config.yaml
num_hidden_layers: 12
hidden_size: 192
num_attention_heads: 6
num_key_value_heads: 6
head_dim: 32
intermediate_size: 768
vocab_size: 1024
hidden_act: "squared_relu"
norm: "rmsnorm"
norm_place: "pre"
norm_eps: 1e-06
positions: "rope"
rope_theta: 1020.0
rope_fraction: 0.5
qk_norm: true
attn_scale: 0.177
bias: "none"
tie_word_embeddings: false
parallel_block: false
extras: ["some layers without attention", "local attention windows", "exclusive self-attention", "value embeddings", "hashed n-gram embeddings", "a smear gate", "an embedding shortcut", "learned residual scales", "skips across layers", "capped logits"]
init: "trunc"
init_std_qkv: 0.0395
init_std_o: 0.0395
init_std_up: 0.0395
init_std_down: 0.0
optimizer: "muon_variant"
learning_rate: 0.00492
lr_mult_down: 3.0
beta1: 0.93
lr_head: 0.0099
max_grad_norm: 2.0
warmup_steps: 70
schedule: "wsd"
decay_fraction: 0.296
decay_shape: "square"
final_lr_fraction: 0.0
batch_tokens: 65536
max_seq_len: 2048
doc_mask: true
train_tokens: 222400000
max_steps: 3394
dataset: "wikipedia_en"
Each number is 500 + 25 x the weight over the matrix's rms, rounded and kept within 0 to 999. Layers, rows and columns count from 0. Numbers have three digits each.

# layer 3 MLP up, 768x192, rms 0.202, rows 596-612, columns 0-191
543478545513523471495516522513515485488477507516461466513487516502478467477483505509440499512479501456506458488519502510481483500505497482489501511520500529518550499489495515527467533455530520522519461451499478510472476515520496452530486487470480495470503499475493510435452482530518495472512533465473496499508490498527506521475514495541490565514470471550532490497497500476523520519477515522467471498503480493494512498522503433503499506487513519488479525464516471503501497519479516481507488450499495501532529504506458540506492523494478522534486528496504518507507549501488488522
488424523490485472549461489528501483528495504523491460496538500480483522473487532470482515526522514488499534527517465504493495517532510481512534496448515476474529497468506515460473506506505477524476480526463483497479495442502509445544503528507504526504469474457511525548478491502500543501503533512500485461453477547502534485513492486521496541501529534504492429541500470482529474498478517549511549515480507500478505496504499551496554486525475453528515548505521487537529500501512513511483543526564513512493500477525549492468497515507565508525493482487479517538506486485496456506
566502465501486506475481509494513513448512481492493492506511487519450494515464501494482455487488487548525489482505513520503545491512413477489479505538508517483518465510488555548514509510483480493509508501470493471497497494534513501489492490500508509522503474448500542537497514522477507533530498452503521500459542537512491483519499518544469504464492511518468509524496507519555483472523543510503486508511497473541444479525513489503491472467481503525493499476502487518512501480520478475502486507525472507467458518507522530511494533530521507501489511481471519509513505481514475529
498502495495501512513497444485476548497526505490499493495511497520534505476518479520467497505574521516523511471511504507501513494486501511436510487514485448499496502561467494487513469506514455483492476479573461522507489513468527526560495491501511529512502531454479507512488481504551510487443567495524535491508494505515531498514525467523536472495538559525525447454479489499500473509492526458496491480530554511497516459505501520495488488465482486491491496501464471503486476504473476517496466509503492540464531495503481487479474481484489469436507555511440486502536467505519483483
470471490521499533502547493526497464519524479526485532497531496445516503506506479476510527507532518522491483522477478514489472532516512501521521487484502514459508530482499459490513496494515459497540523494425521524487458465520528462520487535503471507498474503495489514500534493547468514477518485514518496491514499536479493443500499519538567511544491537500478484514451469496501545470524491502564481506445484465512496463493506452494484526504475478529517521518492486523445503487515557535542486510537480571522476483456495493521479526501487488496457466526484529492472503449497492507
527460434512491451517498483460485526532497538495492490514495500509510468492461478500477482463543545503470505516512509524490518493503526487516481473493516525510523474494512523512468516459497495492514493452462501494443479512446527478461516486494559494463510497471472500491519521511498453457498492507496448532466489496554508499502502526495499453509492543526488536470487512506505487501504453519485443504556508473565474489465480509531510553488504544518463511517512451515474519528552526495514518446523510498483491538481526511490488502470524462504500478476515492482540551519530513484
472459489485483477465496499502529456534465475507548506536550486503548504509502452526521482484495455510491487495501500492540503555505517572507486484452526493486487463499524535474546515497490589512507540437501485502500543467506570521513515490500473512545488543520508452487517501450501488508472459489452487505515483505522542494476495510433504481517453484526470457500495494536446510489501493465478461475530497506507481478494526544434556501542505513517482523522482541518498494553462490553517481509471505490464486515510493487466513500489496494498508516495496560536497508420502547561
485490483456478513492537503517530521510470488502477484497494525514505476504523467547496491539522494513513514525507459517506511478502539516516510520483499504506520516491496525509536422519526523463509445524515513535509538447485457514527506499498500482503478575451500529507523469479494482475466518529521483470517510513515520481486501502479496507501530509488533525450521529509502520510487477503487518513492519525517510543513509503491467453478523495501494478522529505501495487472479493517519517495528490527515486569505465516489480472477435475488503488531487507488490475487522495466
487521443484511470517478509517504559501486517463472529450437442463494529535535465508458485484517502510493495549512495542529472531498497494536557498517492553479543517528538543454504509477556510472524475526529488460508502475507527517505484501503498515487491466517492560452493491520522526501493500491496509545493490495512512507514500512505447539476481503464528509488477515441513455477498534505466470507517501517487514527480502483507522476500540531505468508491473495482475489502504506507509507502501503524489510504552476465483515503501506474538516542484492515472492547500493536516
497534472522524484490478534538522525494494530514530515521505505454513532508513493526488481518548516505506522515507511508521515480541494486493474504520544494491495480485500503516459501513533480484499502485500475497491491519534490486498558466510527495495519482479434535509512501503551495506507494529498530522505478496499474472495508517486458534487472509517484481488532497484519502501533476514525495495482527481529528514493523469520517477534516510488494509503497466519500515515495507486541498528525503517509465499473473496497505491505519492502508506498542535472494528475480496464
449469465512547480454469497524541475496535529519502503513507525507499515524462500553475490477449470490498505520496479443485458483507532480501562492504507491516496514496508473529494486440466442500460478500521470529479504528481545475503468521470515527507471501455533455544493509500473493487514556489498528502532469504562486455515473480550479500496515524498495511453495507496500510541455504519546515532533502533525496492502525532505531481514487438465518505518476463500457501498485507541505516499498498527519524499491527511519530497511489485545508495502437525563485497491532476511
519461484556524508510499506515518495485467512467480497498471489510532537500501508488535504454438500464494501499492522489494505529537471504530475500523489486472465489513544534540470476438447516475496514495534435492517497539492445528498472493484505478520494529503481550527514475525502470491521522496531508467526486547479493478520493511500475481531496529492529473524537480490517485511474536485519475512511484472502505458515516499452464535522488510464503484493501510485477410493545514442507476488540483535478510534519505466504517495494568496507494486484524582508519525492541509527
519498524485527501521508498477490448528500508531512516493488495512524483525492528515465479512495496477487517509483497530495489491477501477510506507487563531508505511496486526486504488533499516517509473496483469506497518527517503490522524507497488445519532508459456524474519471496503514481531518539521499453481478466525516480511517500539509519468508490530485495444506519442482502491537452507515538469473498493488500528482502504519532469488510476474501514497472521522511494496498484533473516495480481528503509515530489517508481500491497456476468510487563533466484481488530494526
556429478504514500502493584492533531494526498512542478466450510509488508486537484468511516484507513526490515478485510468537496499466514488489521486488530482521491475533514504516498511574469557507529477464482497458494467512481505478499507493529498531475485526512489490499500523536464501518473448520505523468491543554535467491512498514511488477483482450549499491532410461508479474499466489504545549553471564483486500505483485464503514432461496527467516524501484528530567510508526517511528481482504518485485478472472521452502479494505519481536543500492485485521566478521531485514
507540522516453495529510544502528428502540508501485509519497520460500492496551546527521441476519480475483461505487545500512516466509516532510527527532535511521492491468494495467464467470518490502484504542494510479549483547545520509494504496504520519466457474510524474509462497516511513520531526495483454535440499483505442507478480518554536455461481504471468460513525514532494535508479547507501496482544531500500510532493545499519499495495524455440459484558493502488460548465446545453459498477517452536543493491527502499504485443480517438503516497546486534499548491471493470493
460502495536482499471450517499517494510520495512493507529518488492473450511479516496519521479504460541455467521514522497509486511537486509526529533509501467449525513488468546482521540469480457506516512478487512479509501507490506488505522443514500514503503507499503482507534504451530519515473482539494480495470544491508525478474456508503520518511510495449507518529497531495514505503495449542499546528521495534489513469472526465483513506526460479518480523494480509504503493496476543469556529504487464515496493496474490512471509507531529465512501501466465533514479512518482518522
490480519503526530527539510515514481499521524454462503526496508508521477511459512497533542515486531491501542498511503471516486516476517494516462501523510497500512507495533526509491489487512538522516454492487495480485500499519484479499506482501509480551519477501521522504498486496484478526450447493509497504540551511485546517506508466520492518465508489517473488506477494504525531455478502504512504492551520471475545525508507495519522495450478518456466514492511460486448520521516482526483501531503485464484480490498514507455487483461500461494498490529525498536510539449482503492
# layer 3 MLP down (transposed), 768x192, rms 0.586, rows 596-612, columns 0-191
507483487459531536496540476528502497503495441503517458544505549484511501488483521487491492501473473511503438532485517472481509508517502437532501506466507468488507499539497522498473568552509507480533501469470497504467516512478503453496480473518467458518475482470541512465508516475500505527545538503537488494553483476521457502438504493514496519528520514505546573544493530471465485517511525513509520521484481519499476470515503497475477510531481486523524518488506539450523516482532497503515547489476515502484529534479469457497487473500457507498490496489490512485510472495479504551
538544530498473522496479457513555529526455489487503483507513472457448443508464504479516492521548490525512514511495473443484497500557501459479505536483464543482512521504517518432499544511494442500486506563529478479495502496503493517504528502499498520492488472528523537519523479511500481523505505505579533482477498536518528499525464524475488498487486462477497451465464516475518494449499504527514543528491484490491515504533483520532497443541460479554509495466488496473522491493481485515533534492493459558464494485503482495491528506515534465496447490495504500533476469468461497506
537521471537483514468499519513484452485515507506476492515511528496497518540491488485466490505513451505526549534512476485462474482492462494498479515488475505503518502531521496509509501500499503512559482474468556502528486489516533523505489507500495505467536501486508540532510476533513499512517477501539527451511486502460510524498510520512470481499499492484510514494502519485444467536515506496518500492501447532499485512512482503500487511479475490549475517512471495525502472453516495487459469478468511498526478521481521528529478547506506494514455497483461514522478518518530497490
485493550522508472527492448488501463530497506511517499494486443501505481508504499516476452524475524558502496541575501489502504521544477500527506495464506505482458491507505513450507457515463481494520473462498484541471478533489515497473491496514506467533572499493517526515481489488475511478471460448534544493481531502536551533468499478496511490484528536486539450508534488526529487490480505476495488488481495499488477517476500537475501489490516522514502505477494482476501511517500481526545489475523520463482498432520497456504491485531505519502500466517447497463495466503539517482
493493446490514484474487477462485503524466507498510503494516509507519503491453485441517466547505491452461535486524498527514512521509504503522526531490523527527530518461474518456498507477546452534538498548552511520465515490509487508500457503539477502490462472484563533533515513499472472481494511509483477517531514488461559471483469521507497500498489492477519477501511536451475490492515518480478545490523498511548553477509492482500482433460490500547530515536520532476507487482519479461544460492506519517470521482506520489480512492482497459485475519514512453470502480501496514523
500456539499489449512489501532446527496476491511503499544478515498504527482500496478500469487530533501443553482475454481516480492543488494487496513498481537512498471516464498533495513460478498513523503446517513496473508506477545446475454500482491511501484466518490545517479560475548466472523462502509495494484481516511547471528480491549518469512481523471455520497533501479542537494502472496531479480458524519519472519444482500531488496469525492490496483493485484540470482493513506530513491472514489505474515507506459472526525492507540509547493489487487524495471551489519488474
454493539507524502489527545558524509520461477484484500516491465445481460476475516498457493467515474536458489528495519512497483446518535511495507499473513450482509510519481489474494531438515470511505511475460529469475528470485497503503514494528505488527510506519515515485523431515525507528523479491531481500534517540497508489465477501479482500474500477543494495465508444515471538512505460492471462500480463511577513491464506537496496542542505487499515498519540518499504482494474513478560515501441516443509553477458504548510494476516490520531532449502480480529498535512469488509
547530526522479468494482520516555498497478514498490501512494491480491498515516532496462512509479508504521504541496500488523482525474484541473498464456509538497522515514491493522488508542501489470497498500506516499471495476512510476550453468532474486506497528488480495506500512493504491528490522558532494535509512536492536461505479457503473489505501532486500504504533492475500534499498499513498522462464510522534494535492520509497483550500522483476528524565494534491494512492477451505497465500522504483536522490513480502513498524458518465490512513504525525481478440500520526456
526534481511500519519537490513439493515488507496508467541488441505492498480524467490487501503519491508466481471516476520481509465498500512493491482433486530533546494485549499486504490537496482507480486506523512536459482431476513466482492547530537505485516514499564510516501513499487531477473524499524475487508492514475508522503500505469479520507493486452494490500489520481477483501519513477492541467551528524476506536508458459537516492528544547516476475515539513532538509477502497489517541472566494503545528507488528478545480474500542474475516529472471528489537530469451481504
502525492540493489520539490482494501507504497495508482509483483503522527482506501460520493478502497528522519503483495506480494475543489500506484511475493444508514482493473513533512492519463528493501523481512530515505517452515547485507447505516504528539477504505518485520469489532493493473545531538514522457511541507489548538522472491503535501526473510482494515540486544450511517512490491502488502462495494508508473514500440527508492492502484527491554446518505524502497501519486499533510509494490494463488519529542526508499486487484465496465499498503487479483501502505502514476
554524494506530472490491489530508472527499474471530477489478490481485512520497498493505509470522488508529483446456468464484471541482474468461493513476490484524501498462511527492491506476471457470521510514547497501537485483488498481530515566513488547476486490474433489478534532487473525463540529494528550469549475485502477505483519514500477532503516445471524527443493504478471498481451487540528451528522443501504549477535495495479532467451490480553556493451497453511495530491485481526510517472503486519457526473474486546498530498510542539558462509481462469540496517501521525487
537518484551503520519507521488499481549477473536520436487477473534520474435476480492539458466475484466505479481484524522516506467479484544512493473487455459504489501484529495541511470532519508529518501486476503497544514509495523522512481440518480499486480508477488472523503500537508481480528506492544461458495526499467525541486513512531441517484518502484528518500509516513520478521454481546514492496508492515513527468506467519518464522482497487486492529510495543503482499472483576474531540513533461492507521509510467501535542494503537518507478475526488474494489481516511488502
520506479501531494508503504470509486540494508532487513541529500451488473491517526490475521490500479491503484532525490451511451532475466496491501501470471463503514455487511506494494518512517450453531501504534476514490502532527537473500442520533486498538495494491477491517485507494500522492494509480509488490479478486430537465505524483514514470505524499496522472476468540482546507493480518534476497474508483492483472552519520491491506512493487511511507440515526502501502465501474515494464516515468499501522481549492528505504514503490494487505485464538511471481486521484445508515
517486538525474477487519529522515451526466504539515452466490526502526522504543520512435495503508503477467520524525484533500452508429521500509485463513523505527506534509503510541506520527507539492530500531477501490494439516522458454500507480520519508472464547490499481513463491491484518478478503499471515489516546497481485509478534470476458494497509529514479447493472483521466472520474510516498527504530533523504460509477523500529527490505476503499523487557502509506565501461510487522470507448530503462452502524446494468520558512519502488456500463525534479540507513508503477515
533513484519462512516457487502498463485509554495535513534506507475489527529513563503481489487499453513488478452529460497494525485485491534505439485495508532505507484532516500516508494510488498518507497480491524493496505484541480503429519533553523518434518498457496486554523501462551511511482555492554476494492515481505481532479487503552527500498510538479481463507495577506453525484507522535523520455501470468513520491545506511480504497483515485504475454539481475479487516478495528448441487440527502503549522497478504495570497539473531474502499486516498500509498502507483496492
502489525482446509517503493465505507530502489467495478488527513460504515504488530481500524493525505452477485542470461493518492473472530516485539515471517526498497511509513515489494488461518551506476541501487522515509482523495521529505472511523549473486465519499517507514506493498544507504514500478477514473484497476486505571503532512534506516499523507541514481485519501515459509541533481481512497526529483520518505441530534496552466509515479453461503505478472509486486534499463457475517504474455509520486475493511476529499480520454503501516531515517518541506454489500501458460
493546502506502521464530484522506430490507524474451524540519502494493550510484540473491522496496470491491511486504537487487490451555505463489484502493521522447493477463501492481521463483515509489474496536483514491523513512498513523516502519495533466508496504520546485484535514491491512477491478483485510545492545494517528486541467512471503470481476502502531508517525528496471517478496482427470482499470527501517464493493512494527488485475479477491504521484477465513460465457499473499452530503484497512526484467517456516534494527541493479520509467494530494480449497513470521469